{
  "intermediate_size": 192,
  "hidden_act": "swiglu",
  "positions": "rope",
  "rope_theta": 10000.0,
  "qk_norm": true,
  "attn_scale": 0.177,
  "tie_word_embeddings": false,
  "init_std_o": 0.01,
  "init_std_down": 0.00577,
  "learning_rate": 0.0129,
  "lr_mult_o": 1.5,
  "decay_fraction": 0.795,
  "batch_tokens": 16384,
  "doc_mask": true,
  "train_tokens": 149800000
}
Each number is 128 + 24 x the weight over its row's rms, rounded and kept within 0 to 255. Layers, rows and columns count from 0. Numbers have three digits each. The size before them is the row's rms in percent of the matrix's.

# layer 6 attention query, 64x64, rms 0.319, rows 0-63, columns 0-63
082:142167147117158123134153142175151144112104165110151130146136111128145172156150086143125120155111119096103145152107124133137151104120088112143124097080137098121090149149125119159068121090111115
080:117145136115173119168138129121118179078150150121154101114095152137126116129123180131151169127122162123081125142112105148133128136145159134109116164183136110092124110128139114082164125109131107
079:107124125120100109111132146112077088175100072132104139142119086130167095135128107126103126117113076109162141146119165114126121162107128096105081127108149152165138124120111148100118129110105131
062:104126086135086127118101100142089124179131102140145151119128117108162107150115093170132119120177082191157111113157131140123131130115128146157157158124143122148116107092129098149138126126116162
069:136113156077095106125114124124106129117167147126117134134097137114134101134139184143165137156153139127098086138112082147118116137119158160051114137116158136110106136135115137112145168155113102
068:117125113129100131096097097106144089154120063143115125119163105136094129134129131159146118129163080136147098101125157151123154128129101166142140136095132128139092103086108150140136118187097127
081:106084135160096157113155134115092162106136128106145150111107157132115112140119112140103137161116104113080153113152130087125105143164189150120152165117100123125121171115149148151161145138112096
097:151149157135153160099136143152105115153148142143084120112128112128100190142121151121127133123086114092156140164149117133170131087131112100157110138156101139169112156136163139153149147124165095
095:127135103132088114112131091115148115146186109143114118153136082102161166116132128176092156129166132140113167117162108161159121154142149114151132116119110141142129158070125121136158140154153121
098:102186146061120158118146150121155158179155126096116161133112120097140110113120121120122122076141133123141135161139125126119135140144154144139129119152129149144154080082082128136099119135160142
091:154114105087102136104160113097131093150132141152176122097126151122174127173117114108087132074101130102115109160106137137168139117139111110111134094118130123095088139161114096139132134125162120
119:081129130113107153123142115126144110144112155144129074134129135128128105146168160146110147099133149139129173094123100169125102126163100165095119097139134136081119126163153134085088118129081127
100:159112121153167136085132131095144109135170146116071131138145098145140175144123161141105109119122085107149149108142123143113123122087095147162106127087131138121108128117131138117090094171133089
100:147138144102136160088089118105105077136167119132119109070148115174135154098116108091100124132148141138123146078169124131125116113118096145124082110130107128133162141131139130118152133084159118
109:141099124104138125094115116169106113162120109168130087162133125135140128132142094144136175159134092105097074141147137127131116178137150126144104125069147111094151161147121105133115160134149141
128:151133108167126137131116144118120171095110105125097137133137149115066115125113123148106091150152122110138129167120121170126132178101143086089114115167130145111150141120092133149106108145179093
076:157112144105153124153150135119109167088138121104150130124123176153083124141158138138145129162082156116152135123090117067102112137121116134103141138150139108123150155166157153089123148172108127
076:141093135161097137117164123118125108117114101093160088135115132152085159104115168110147112150110118116166140131171140092152115165118112118140134113113111138123122147109136090109099136078184099
082:145121147169092149110098142117174166137118141139129098149141145167150155144122093113089123144141112129185132106127165129137164130101115078150140145129107083094166118135109152124156143126112148
069:103137140096167126105165088146168112096092108134122168130122134138120122090153139123149153127125140125114148167101096127132145119150096117141109113162110153170102096141145059105130113137130166
079:085114114145124140150125124144153148117132183114142193125134100163129142149110147101140110122149110167172105129149123134151135153119142172087129156115169112106134142117075149140135109167103124
083:141149141113132123089108061118114108163113110175084129142143150100144127102137137154111131108145120152116087117068120133171100165136135118109112139143131111103102108083118105133144120143157101
074:135117164161144092112117162167141122133119120114174107113147119124130082155119119109119162100120122107108153120143109159104124133129089136152166096157097091175119084118167094103149114140111111
078:124151162141150153110114120101137136168116161142126117129122146110137162155117130162093117098127111109077146131141164120120199130146133146112134103114120118100118064101133064132107105120143133
064:140090150148116170101104093136102112183107131148104157098115135105143115134098090121116097107147059155177139093130128114162119136109135138129129143143092100145093141130125113124147157149131130
099:160119130140139135145102121115120135118089150125129086075141134123149100098145107152151108128112135156092120134125165098082105117107123128149094139075097160163169117158171122130113105092117106
139:106132100134150145122100125122103136131114140091111194170155116118152143126166090115155120117111162145131085089165142106157108128131152128099114133126118131153141148172129063107149138150113137
129:127126076113113179065137149140137151184148111145161136104161152127165144149143130157138127095126085144115110133132139143148141099158118125148120121134129109107159089130175161137135138146157122
203:141142108116119169063117102115134121157184163134071175129107136125152150143123122150108148116093137160144131146168157156090121105146119134104112124132123124146122068108129147144143123134135128
126:172106143141100141121108104114120142152175127136108129132139097096169177135126157120165145099137121082155119095179153160127131101141093141135120112103129090132123088115134160132141117136176128
122:109125135094102118102096123105155165145119159115115159120133090082144159141123081114121090120106134166104125088136125123110121135145146133081115133133135137091077123116168121126128101094143076
108:146092123152116121125183167138147168104129134102117117117077101170124131098099105166131136123099143092101118120129108146161112081134128180111101103126105135123144159137121097154100112144107122
065:125135146126107093148158154110121138123148106094136130096151119138152139140169138112165137117099144092153165144106120112071127181121126116102120132130118153076081153166094123174115124146131125
067:139111137104165137132148168155176177130145122100165114110156140135130150117163164128117141153078154121086143137145104113102072089151110114142141115116132166120165129145133097109102136136132139
093:145140141136105159136107117108103108145143144103116106121141131114123150139151128171143103109172107116161113165158153158135138113149096063131182103113140115162161166135102119141114149112172101
067:139122104115102169118064100122112092170122097146136129114128122154150143145055105142131126158170131150127131145152170129125117146120151128122120129132104100190107111114140112144149140161103127
083:112150149120117113148174129161176142115107138118127106162152135145138177155161108091136130134093104141100142089135097146113110096140167137138161103124159120147122099138128123090072114136140093
067:155098108124114155081107097118111149150119118134103164163098120118140115125110101108127157174160138167134129126131144136163141101121181155141134104089098156125111112155145162119153085124121087
082:130099172126149142142097121146123167155110150156166149146070110128161129103129122121152114132147116113133111145079123156123135111184080152095144093127132179117146129136137102108156153138105135
096:101103120094116091116138126119143157129130132119083119135133122129108143182145163110121118133086100093117138142153124177180064106149130133128168135101159112091146118100146138101133143132149148
089:149162105118109163090144119108145095189140146180117124147110129133132119142113069171155104112105120119150128080137138156128127136131162143153145086082137140149124123136099114116140110130151099
117:118100147134136138149130164144107137135107121130094163124155152114160134180109132154121161114114089134170102105160135133136146179122160152179142106143106155111171099125155156148113154109117157
114:120099110158120092126117123139138117175148112114119170141134146111149129137174115163146155113121122145107160131093160154123133119093101126169138078149097123140179139167092138082134127132091133
153:103132178132130131173153125142098152127117077136169132111163139151109118147081173131109089119104138133123092144126103115124140115116106158100120140125139137149068094092145137124160099099138130
090:099139176162153148106154129130122167166134120177095156107115109095096161100098101148129112109091125133128148152153139138142145130177186136153135123122096100116140137133120127089110113129139149
083:140137097150134113133145100115148136127138154139156121170049131118169155168117131159108136120118142122145115139176135130144137102175174124114108154123151121111153143123109072141132132140109169
128:112128111109154126120152124088121113141144156147085169130109163160153166134171098135158132122097122094148142150090112096127120131130103096138118104084151079173133157141103100158117135122129112
104:134121148157112126156115111121141168097100141105137156126157141150086095145126113102114109202125134095157098170123114114154126149160147113132100157131105112159149127117176112110154149112092122
086:074109153097161110147160143142147140100126151126136126127089111128090134113118150120127164116107137116147176109124080108109128115102120150144171141152155152085133152128079118085139095138136156
077:095115154146131117137119132138150156141104085132114085151137145106084138118145139122125126127109142084165144122130109065135120165099105146103137131111138163110159092090109087142087126085135106
083:107184126105126130099118110135160148124125123159115164143109112153174087142150101086138122083127073102133138107132130161161138135097092151112157130105113108141146115109105133168120115138140172
079:185129080082110149105139150125146130145127169141154139128116134154148122133125124163119135160119146121071074131144141132110126155110127149102100126076132152135106119101124174113114162092146137
088:111148153085124107127139114107132117132175117125161131128133089188112126149109146119156107166094122101082149112138108161180086138130096170125109139108138120127151145130142119114148110180114127
092:135145132122142164095153122134135117156145166156118131146140120072139141153096133157115125133133120167105096092169155117116094124142161125144125132121173094140077093103123100103119151096124080
102:159106114093126138110062156144133091137132107172123178151146118138155126104090155102131113137118134144084137147150136129139164124148154140163134144143140103151144149131132148067084108125121132
073:112150120108141084122117160062146155112175137127089128142086144110127142134114138129143132143160102112163131087128126107149160094103146173127080118111131099105106134116149156094140129113150153
074:120090135112103161133099096102109135185096135161130110116150114114141134149090115122130124105164081153119115093128160141145089152103150126112118140131131081149081120084119104143127162149153133
090:159120139128169136169130116174130111117131141129183114116115073129104142091123084099101130166161122105135094140137123146126109168111096192116115124150146167112119137112125133126123156153126136
120:140159146139132168094135150131138114137134117151125139146138085104143196100081108141145135135118112145194143103156157118131124148126159111144139081122127113121160171155171125140127128105102115
127:153118093133154133112135166141143139119121148119136189170133071145153166105104127167123155113131105149108136070110156137119136129127124139162139134116119097083121087086134112133130151163143128
176:118153108111149134054108145101140152165185137154078158131129128120183132113122110144106134120098130134151151119176150167116125127150138120165136142143133112114120115089107147133090110115134125
115:145105099131123164084117102157123142143154107100082122095105160141149191096146103124115114130100102166164137091149127163112112139170110154135171116122131127133142140100111137146155126120102119
113:103116150120113129080110175139127140127162153113104153071103174149141127091125159127194102100116178137135113138136151155116171102145132148128149163121114112132113131125147128127127157134109107
109:141115119124109121096127134133103125120172103111111104124077096106074145161152122100105138112124105135115143116162118153181106086152109136095134153148158119144139155159118080108110163157144118
# layer 6 attention key, 32x64, rms 0.302, rows 0-31, columns 0-63
090:139123117101124150120094114117153107159125111165078102117083170140117131117069135099112144103151089158136113103143112162128114099148127097150104120159136157152094083155150110139119118114125102
104:122121127109159089177136163114136132106103171094176142151109126089095120134124181155129160125122130140095139161111113088123128121154114117123102127146164113151130139161168150099150086138139124
082:115132080139133144133100150165175153146117143137109115146133145108123102133126089123140141132123161170096141173148113123112145163098201104132084150121114126147124127132134131109087137142104082
086:103144150150114167102111116106146166168123132162110149138100129104165166138120093159120120137148117185149122119102131162119126105122122135139078122170090159097113103101121155145162100140126123
094:092111090146166132147118154140113149104127137102182138113087149102143126136154135151126144113092168123093183160132142136097154114174145143097143102125120113107110109138129144125135084083122116
088:120129099149092156116120148103145142203160116169114133119111121161147119119156112125111127097136129143170123120106132141151157123101137142144120152142107076160141101104151097143125126193143153
096:122131152170154109145140135115157151092120134110139179155165111093131113130145196153110175136099159116122131138107129117159135114111138123127176123139133123119173093144148120137120123192135127
102:157118122119167143155114159144096135126103149141106101112141159129099130130120144123115182121121130183183127129102118164097123150125076177165159138127146132133149125127163136142167130118168125
163:139124113140092158110115112102127123225090129157088144117087142127135129132110076147134113104169120141148131117148151139168146119091157120123124125147083105136110117121118119155130136150136123
094:135142135154117161110153131122093151130132167102125106085138126139116139110086121142142144149095170145170134124128107110170104116107162131151094067138107104143143127138106105097138137175111083
100:133179135120101149171134117172134142174117088136129152132155152126134125130103102095157156122139101132114131120147098148086116127108121074157128106102113150097151131134196144118159112117139134
108:132098165086137154158121129138129130068150133142144140137170130109148154114118166121129115185091176129102108140155099139115143137144136142126146167159134125098146130121140163107183126158136114
096:130106122138134135117101132051135131123121109126101118143141132096134141134115149138122170139155135083138154132129108130130126151130155093144088102124115081086111121095094143144077160147114185
096:136110107141095160124121092102148119140138129099138133139075121110076138139146113163111124111150136144145100137112112102121166140125169070086139132167118117156100132114150094131148166130108175
097:137142141141131054110135123156135116147168131118187125082192164139119118113128170112143136131121127094165112142122106162110149141134119138114147147118093104120123130114111132105143141117116073
099:144130120111095119144106149107138123163135108092151096109099140121135116083120093130082115125159143140140128162133129175125154182111099102157157158125164122145109177164113157134140107128090135
088:190166159138153115138150128152138119094165114103148093143179123120121141097138132102149128137116106097130110137116132107118096160109119136150115140080127131119134157153109118128090189080143119
082:169116128124140101172150160137152103100143210102154138095166107138135108126155122148139165111077131133118131147124136121119121102125145127163117119096109151117117131146141106089142141136074130
090:141134122146098138079135145131105087157151118134107140112123125168128121111124082178152115121146110137117129146174177157142109105130137109132145101135164124159097133105136167122115192094124105
091:131103116085159136144157143161101102106139120081153131100158130149144149123124127092115133123102170112112170130154085161105117122171078149147175110136110125134162135113088122119157150132131131
087:146088132145154122164165146155116164125184132145123147124112110117100128130143163084100114161175112122139137154097107082125157138110170156119123123122128141140115165154139135153134119140079098
112:112094115131140129142120154141134158062168174090135140175151126120147120127149183127126130159114126161107133163106115128100118141143115146133123165116164126111130134119190160122152099106122109
091:137064094144130159113156157147111095126126163163134111095141111138114150093111107135129136161140179168088134130117135130135097135163095086148170110101117130118109110135119130133173150119118108
096:138090148131129137132160105147131124157109138142094074141085134086106151136122135134081161092127100101131155126118159125171115119077166143118106107118116105135097127106105127157138146169141164
127:150099116106109148112119124124119109177138158149120141095117149163105120151140081159127129099155131101159133110143170121161114165107145131133156088103135112148117127130105117152066179151159118
090:151156092142179130128110117104113099131147116097170133124100101099085110126098110100141115117138148155112132168156142182125076103097120117158085121135100105122153098128117144144105119103125120
104:133093094132114113167109125142106136140079126160119122106132131130114132144142050191155100118154141152134123178153132151080125124117135136146123159151149124131150138112130133172163134121138149
098:133092130115129099078142177116134114140105114107128126117104166096106115167156083147074092153117158136146116112152144067098143136103117121118096113100135110125117144153119142119120171134116116
101:131148104087175117149173125090139139096147127107171141127148084126147185082115122107145154136105145145131114143131125133131142158187157148136121159092144170108126111149123143133107108123125122
114:144156155157118140105139090123167102146111159179118119097118146151151112153133099164153079121167128111147127124119183135148123122098130123144132125090077104140123122107118086119088151138109130
096:144110087085135159129055163115111119135123111142157132164101143174121135105106147123117163129140119149120120131127147127153125093088132148106106125150135093113092162113148112095100178118125114
103:106134145110133133119098139151143066160109139100163111106144123107125144140137160162120104169099106079118086144147096128133132137126150181120134147085157093144143131134117155110143088103151145
# layer 6 attention value, 32x64, rms 0.223, rows 0-31, columns 0-63
102:083123133139170127090155090142085110150148116138131095120112164126103135103126131146166191146184134110128103106152118102145119120144124107103154088145114128162150125150113130152106139108118093
099:172178083115140131134116111109122134113121150143098101136134123121113107131108124143211112123137149133101115102137115134168098099119098126138123146129205135144136158141125135119164121160133101
099:120153161137122100117080166115145175133142097097107162120133074134135140180148129098154138117153126086120115155109120084130123144143116083103116152104107142115112132103172131123103144147144140
104:100069126100152158128130135155164158087095107155132154157129145090099131151165092116130145151124151127164152119147127161146115124125087161137145140168167121109108106089116130151149108126122130
104:161116083145164100158154145096140125159169116121160145129113142101125130131117133127139112148101102119141101134161129126145134153077138106133092116126162128131130093124170185130099086096158158
105:107110111149130142140132120091145114138119148130143150183159140161111093142099103124085178096152144098164100135147112115112093106102174115139125174108152089149126125154112114158154132127109140
102:112087126151136110146128119139108156111144156108135145127084117097143116138115122085152121106155174141124106125146115146107110112160111120153173133146058085151110148126095130108114134141189142
102:179139128126145122100133101136137152123150112142129148117119115097175074127129132126102133133146118140137142151123108157146151081154099131078124144163149121155158191125138096120111104094175141
098:121115154112121136158125120121116152156142148122151144096127132136096132117114112136153091164155115095151113148136179155129137115168123148097099063113116161175145151102128122123160149116166079
095:137120162142114091105121120129116114130124133188136107145136099164151159164108161113128153160115162178121097133123110098120132144147149161182141131105124156146178117125132105125122115179108154
102:122136162166162092111116082133131146106101106120081138154127139120163102115116113115130132126109138139138151083111101138169085159134100153107162066102118124141145130119140116163108095103143146
094:131120147056161145081098111105102118136143144101148117119112176143125118136142119133117133119132156081170135140200109118126136133145122169110162138088123143118112140137128125118127114162154159
090:128122108125130097121126089119163122093143119132112090143108122142112120113085096106133174156190166139154181109096142154099152113099128111111101136095140130118128126169123143102154084134115127
096:103119154106149144143104079089119117109147109124127145065157132091128141124133109129145124090129103136094153129152094098152117170135098122168109128132122085124158128170143098136136121101173145
103:133097119119135099121112165100123107129120121124131135086148089170149099170139131144148140169120137110150121081106152167156100135140149129109124090126130145124157095181117095131114160172128094
101:119112108164090114127113132118111158174147183101137117128171170118132095136122131159146174108099174115128102167099162153119147135103106138149155137125149138123104115125115123179131093137134144
113:096161158103129130116146128137126135104095116132122132147155132108159159106159126136154141114120126123104065149098175120143136083081167117161147128126129111092158112121152164114074159135142133
096:126128128140119153128143137104117133107110142166128130184166115162170176096106151158129125155146147101128161158109104095122151163111094110109150125098092078114146136145121181120152126131137121
106:136134102150152153124137106177080162145094091133154171136116097136124108117142121164157125137134146098092152100125146106100125163139134139107103121083168112130121091124103133099125098140156167
098:174118113101107123092096108123206126124149153153127159132108091102142130106109129135127151117109157134118100143150139087142093098148130149146145099171105132118109150151118146158099102115137165
095:076159108074101146131167120165152099125132119124134112109119104149119155170142146153117131135117134126151161140146161104166124119102120098144134133113180109143137107106095164151099093137166117
095:155147105142112142155169154132073144107116103121126057158133113132127143127131148111143133091197134102149096113114132123143159111166099171125109165122105124101132123114132134144145112104114145
096:131094101131138131113107146100147128142117137154119108100146111151141089097134144132080139067134166151104156112165107140122115145135132094136110111136151134151097083076098105108130082093118125
118:143115164136084144130166155131136105132153114092164147103137116157137090072104110128162148137137130155101139105159125159158096104149133131136101139118156127107142149160170110165122138183127130
096:108128110113138101166113107129168143131132124128125091143126119140127121085125099101121112144112106125129158097100112109165163121129135083159147128100116063138103148090152141104122171148098182
091:154105141127097154089141136079153141109090116114129094141116099081118135127100109147145123158109139139146140171129127088164138169151122091149154122090124136091114112157128127087122088110127100
090:128116145118070100129108084083162164088128079127121152125134113111112106107135172149126167074112128138156111124147094124130148118132110116136086165104140104152129106127107149102140142152142129
101:160059112113119116168067141160154121126113107117096164094118168153156104131149131112140164136113121158136109126172129109136159090120130123114111111113113140086118113123140161108145101127125108
103:135174113142148131142134122118165093083135107081128119161130135110156141150135112171137115086104154135120124137074136088125116109154147163131086091161127106163135108091101142144142141155125113
098:146116142144162108143165069150161109138106131149128143107121143160111118117188118177148110114139153143146129181113101139148142126120140143126142161115124174119078136152141142136094164121157131
101:126115124137096117139113113120126143145132107148086102161078153127128132101141143096099137123116204100145112139125128131149101126168138112127091141115140132056162144118152121150138159090122156
102:115134131116127110107090092127094145139134173149133151119162133154132153133167110112086112093115134153158138115111082087140120096163115118094109160132138138101124101134115170115195108130146123
# layer 6 attention output (transposed), 64x64, rms 0.483, rows 0-63, columns 0-63
102:150161165151137140103121132157152140106140110137119122182089067087142129135135128151123119105145105136113096136125096133151123131117161115100203129146087131098155130098108124112137154126101140
093:100099107154122106144156162122132092180137147124197132150124157144121130131139137170102140066131164129131130132118129125116085137123166125112121119105120134135130130063141112090163141109118124
095:104140141140095105116100152125108095136119142125187078143154159117110077128164148125109091109157111148125185120124136148181130123113126136166101129127134150130110116152113127148126158105170140
095:104091154095139116122152096124114140157085138117129138171179127138137109167135081151119120157120103104101126135138130157127145140163181162103125150161095125160118143145152100134112117097147159
097:110133131126088125159119122123121137089103058122100131106157152149131123101100173135157101128170083116108099161125132140147131142119134134105143123068134158120149122116083161098113111132109114
096:133146123150140101127150096146161118132136107166106124121111124092124143120094113131093152140078152133109128112106146128164126139154132099072140112102155169139074125096142111176141076148113132
094:138150110150130133126127142111133096177154134142137127125098113090131105126183120099122125126088066115082142114121149079163137113131110150106104123135106121118127164073117145125119172150131156
102:152069115127112106134119170137163147154149131113124162127113156091115090122145163143125082092133100076142126097139111109125148159155143145137099133081112176131137124132163122120129157111134120
105:142146114133117154143135099145086191092124175127153139137153114100134148126119133112135126104130132157132119147112123129167139116108169107176107174191103143098118165132150133116116157126151150
097:130150172146171097149129149158161098109138114100138087129117147103127161084149117121140111112128122154131130171133171127101148136088115106098088097114143097159128125171114134147121134099160100
104:119140115095156134121180174160176099102143111109145125127069126105129129164145107148131111152129125143139135168146118142121096109163160105152112150095093134097102125110146093111096143153138143
103:131119158141093111117115153120192170110102147136150127099117096090158104131110096153125126155131154142115140114106105108188130096100137138143132134134094118121152137177083153144156149115117142
102:108131124131156139120122115131145126159131131177124146159116118177161148141098164110097102093110133079121100148167103088101129133090168130107151100147132153134107118101114110146177168130123132
103:145141120107132161107118138109112108147142107158163134117129122103107104146165147117098064138148126152141100148128117142163123127143149065124136135102125172126139093122146170124115105196101134
087:117183108144181151167114140162137138132115160094141121142143147091123136098128061123123099145129141133137157122144151125081136132166139106140080137132084172137146141108109130135142140146128137
089:104143160148129126140138144103168074105142130114160122111111094138143156103102124147109097111094105117107121125148125163093154150121129146116112106135125115146098104105115066181162151139130173
093:107123149128135116135074122142166127155141069139122128137175110128116134116098124152149135135121129111118123110100106143132140176144096121151125136133093082078129142096106080148187103106133117
094:146142104112125106114152131134150124169161116116142120150137120180087110162128121118171139123101141113143104130186150150133170132101171139150161146185156136137122111136104158092143139126096145
099:138155133104143096117152162125142119100135161133099104096119135141159165180141136129174137155153087133137113132156114155149135095132136102146123150096102133106159143139185135117179165114152137
100:163125138161161118150157131118127112201109115145088128148111171079127097151145127149181141130116098099131125136110160129113142145160129144104105120089141118107157122156112116149157121091120108
094:164125104123148102136152148093125175114112117091125168118151151126127104131126088159100118143142141128141113138091120144135143151100138179151172086133104134127118135192163150118137170144103130
098:134143117163123137122113107163138131133099166112146120119144169104099150125141130115164133105093172114100143130107137169100128119121141101075165124109151117126101115082137149071143159135151172
111:190118126112133098119132124155102120109156119112120149121069130165140178175124120071090131120145111126125146089095143125145146111156120129109129112114135138148140104148187100119147116136146147
104:055139176118113087163109152149126167166120123137119139128090144101140110140145098128130130123144131171162142129100152106047135131127131118132139151108114150113136121121134109119136134156142093
089:140103073119110116141113141110141075142144117147101140118090096146129128156157106110134169109119141143128106090139112122119096155105143131092143137125148192128105138154099150110159093146177121
087:131176134155151123114157107073105118178075144141156138108136126149104132168148113132156103112169130134129122099155078132096166119126123105097135113144127091159141120124142142167151111144126122
083:131146122079127115143088159151096134099147102170110129148142110107116152139159113169106088107124115100091146120112139106133126149148139101090128135125157129150100128120186106089130169122128173
108:098154147146095122169126104139122117116150109184112131130141124097118146166170127108160123116140136134161187112086094104116148113107106136146100159124128158139141104152145090156094129112094147
102:134117125145132113128153130071110122120113139159108170130145173130116098098153162106132135132126108140136094131134132149123099210148147123166158145113124093119113170111171154098150120112125109
089:088110127095081107128119118146137122173117117077137134127100163141124108136123165197132159125097127126120113140107086115136157145159137136109118130167109135140091116142101143128097097172145142
087:110122136146134092132145128134123113167083182143088157130087134111129138140170107110147145094091132134101151119104115129127084092108134144130170122122157136146111151094133126181130145079133149
108:169111055123111125147113144136168161122188116130146110156114140127119160132145130138080147130166112097130122134119119143139145080107147114149117144152154094134126147148150165136128123127099177
097:136118105101110122122125178095118142197103115133112146114097159178110118146124154080172114172098128128127123122108161106125106135155117151111084121137163140128104133134157129128123139158133164
106:131137153093129111066100078154168121142129129127095126107103085102136134144111094126089115152094142137149127125093133135142130104106147112150135187139122141128104121158134097136077110125137164
103:142119111123121131124138077120148171128121123142107171108131137141118190129120123139132158197155143156139105141192107158107169122143090124132164143140145119151170116139104137136142108111125125
118:128143138153128146140114132104129076142118174089141112090109137112131106083124157128144134055139135160105148128132153087132101182119118154145145114123131103088132160119123117104126098159119103
107:169093169153156126140121125099184125145118194131136119153109108117132115143158067147128119123130147113162124116121127117111116112162134122142119132144123081133135163152117079138158164127148096
112:148088127075106151112110152161141121084129104125105074118185131130159077141114123121167105123171127123114125149166133148161110132095114131125104122134130101117173133143111126100127134128115097
094:140143129125129131104155107148138117083112144086163123127125145151104140094088133133179121157132143096140138126095138145119130166119127163134059121112155160158119114168159099143105141116079124
092:138115127125114151139138137099140110102108098151164125118111120161101156130113102127125094124064175159106131099147134155107104110101086135123122107181131092120072099123120148135126106145168121
100:154110106146165084131160161155131103111115084136123132124098117135099112154166102147122127140109112112122136095146106127087112149118097133093105124073164077133118070140128131112139111098123132
096:115135104134108162098097102118105153103123137124109145159145150137120130112112165118121116132118117088109131061115095112170120104159158129109182165130129134069139112152155150123156144138095140
107:134122123155117163142116110080080154174109147153119173129133146143131138125100126126140131129090161111111138077146152101123146156129146165103154103160163142149122116146102111102172113095103109
104:150134094142135116157148103129140074154174105115125138148157134105112150145121140082135110081121133152127107135129163120104096171126164122136125125125164169135109124082146121103123095091141083
084:116148143160108146129127128130132148146127103120145154113138145078101072120145070173191113134123128153146143116109131123146122126143094109164113125134076140094115132157087172128127118130154117
093:134142123150103087125137128140120125083118149122099108141124121170134165146085096116149175132120151090176134113105150171100111140133149161109145117129135123135099165079127113117125146067139124
117:119109122146111124123167098120148152128123097163110089150115165144113127127154150152121150099128093132115122152135090097168148102126125132109164121121172083116125113146142150152130086066099163
105:143108119092158147121134139151144155129138119134130100136127130075111107154118127067118137133191146150140166117119143097144116125146115112097134159103144102098153165142144111079113165081143125
114:162117164125133121107086091129082139129085148156139103111159116154126175154132133113089166139137142114126123160133094132149134130170126140109154124115137154186166121128136150104120148173098125
099:106131145157142099159071105119097113106153134134112127105147161122164153147127131122085121127163122143155142127113133144128117120159134131106076106062144150123130109172122112162133103124176094
111:093092116159104118103106095134193143142119146153141125107113129110094095121090143103090120109136153138141090144092143112128110115140068142132120132140116135146116124145070117166094132133102118
100:119151082106122143120128129147129156086124167116140129132150096149108177114141086119101102120151155133143101086168125138140088109094161104147131106136117113152100153108169143071123143122111145
088:107124142143113123092075128141149087155094155136148114147109079142161123136136166140141120115147097141151133114123096120119141106167137080117088175100120116109182141086112111111112129143126122
096:095103185124134120122103126099131118115155090132125157135127090154132123145100152112112120162136096181134161132115135103106127164123106158173116160128111175118154148145083119146111084128130109
101:068136115123104137139126154101179145133115131137115119140162123077139105122141125185140112150120152135111125159141148126130101119074150118152130108125136099094127166138124153119090189107100130
120:150122123123137162086144118150145090098148121151099141131176131154114130134134167143129135099101096091146138151123088159167098125146118102130135137161093090146101153110142122155086121089127169
101:102114142164120139094191110120083112111080157099141149124131134120150144145145147146164102145147141106152131171110103147159188099139118129149123098122113127124153135124095118108113118117090095
098:126086124124104127155084140126158135131152129116140144127122155153120155113114123151103141153121143109180097117123137144142122130120186125141114113142137163120104135167081120064137159085180142
101:149129145130120159110147098122166103134115132116127105132166144142135123150116125130102140194148149128182089099122131127125146101124141108135164100132109124096191124115102148155101090095154091
099:128140111114191147106138137098137135181134170099188103176120129130099117100112079152114127131128146111115102135144173129125097149150158137106155097112097108113139140131117140165130113120140125
105:140135151109159143150114102189122125156123123106102104108106094139146137138082109138114125148160119111116171110141130089162118067087121138126123110132136196128159088124116108136125136131128148
101:156109118153135132140145153091145153149131117162190121124138072133145142130129112074096124107158146118122116089130127128174086118131137108162100124145151124131149118071122134168157143106113125
098:144127116136154154125146132080126156109119102116099119126166137163119125175081123157092141164104126150088153126143164179130153124178142122140131128122122129104126125134153120108093100162158086
103:104142147111137112115161127112112126162111134082107113114119120108090097132109119102154097141149131159109168092155179177163122172142154120138166124144114157119148121134088120138114108106153088
# layer 6 MLP gate, 192x64, rms 0.42, rows 0-7, columns 0-63
111:148121113086161190132128109122113096129123137145175107126070137090152137163125103103123135089113121158126079116107117143147122117145127149179147104146149152124131107149143153165144137125127099
102:101144142138158140122127122117131093129090105170110116139146136124115101063146119127159146153153116189160147115101120113103093150142137119158097134162108105145105140166148163116143130117172105
096:150107160197136127154132127071142127182136130137154139127105107110135154129127107132109107105167159166116126144114088126148153136125117171121111164138174128133108157128117128173106097124109121
098:113165126145134142132110132115149150104138135152120127181142123087127117153145099122140150128152140147185074132138143132134097104087155167128089172133119158077121113126154154093090118138130118
103:145135136140144124117097079138138059127091110138129085088134138113140148119104123141146146135112096164140107093096134147101101095134154139124158178167130121140127132116126102119158142102129075
095:146151083142121151113112124068170070156129106108146122182098142082100111120113167142110152104119141128108149129146091149151149138107109128126153103133124136130114156131104153153156119133130162
109:133116133139123161130121107081181132166116139116125135156136115098163127107159124112107091135100125158120167133119128155130124140140110134199134101131163171142105128130164093162179143112127144
108:148129124128159156141151068122122169140118118124116129080098132116143131116088114098154113171141083110130096157128125096128137150125118144121130136105152078103082151141099115147120128162084159
# layer 6 MLP up, 192x64, rms 0.441, rows 0-6, columns 0-63
101:144173138101148128137151101137073159107135138124135116091078108123152155148118064140119143120143129110151126100112113141187155090099116132158129118110117139133145133101182134158105116136117125
098:141098117135161106148110161105150109117133150107150112171133110112136139179150107100140130152142094082130112093127119134125148116093143128151155158119111123128131134086056115126094111120102078
095:141126108167127093179102175076141138133124093134131154091112160149130153161141121146156132088154161117116107116090120114147152159133083159128104114114125130141116098143124097169114104114128127
097:146144183123145173112090111148116106125136120140135202169113137125077142148140090137133124109130125128124118092105139075120106119127139126169127123138118149107069129117135112092131114131105146
109:153167075114146114175129116124129092145157123105094156122111121115160081105149180133158142155162094144117054125126100147127119119108128146125109122112168115135112119130114136128133159113114128
100:100135065124128167135132132131152091153141165156132135164147135143087131143110141112114097093130131173078154138128101146116115139156148167100166089172150106088119127103123124127118130122125127
097:126119116097164102127130160178128078169113108109134090151163121126124128138154144092121123135148117090164114148157140125166134118111079126131159117137106118125075132141159156152076128138143119
# layer 6 MLP down (transposed), 192x64, rms 0.0986, rows 0-6, columns 0-63
112:152160123146161178129115140130096082104141093158188148158114124127104092130104102102121096127118111107133156145126122113106112112145106090125125103141165148147131116136153157169170119135107096
100:086147134125146092098137110150135100173084131171085086106108139123121106095128117158166113117147124175115128152094141114142138112152129101097119172101124117129127116147129128169120125168113161
103:122126145109163096152126178141113106109131110104142118086131126152099133122119090163107136165155174116102118118133130076144148129131131089170112138099190143144087124156120121133163148123135123
101:137126142127127125136055149162169174076125153128086101129137091103088116117115140147179148151143140108115149138156155097163102119090120126117104135133133145117134109130149134124089126154129146
097:124146147108090162124092091156114110094123099078140134096146101116147154098140132127146137123091122126115171134148134184145163130079124118110151120125130095100154174114137130135139174105123139
100:180110119111122115098095148168133130104085151090129127119119146106116172146130176142137147166084120129133116070153087158114140103121102094145138143124114128136141127160102106167134122131113150
107:146115153108124127090098131136164101116103112080090151099126110165134089153112106132089208128132161115107160108109120142156146127135103123172105140091126120124121162153136140125117122131143113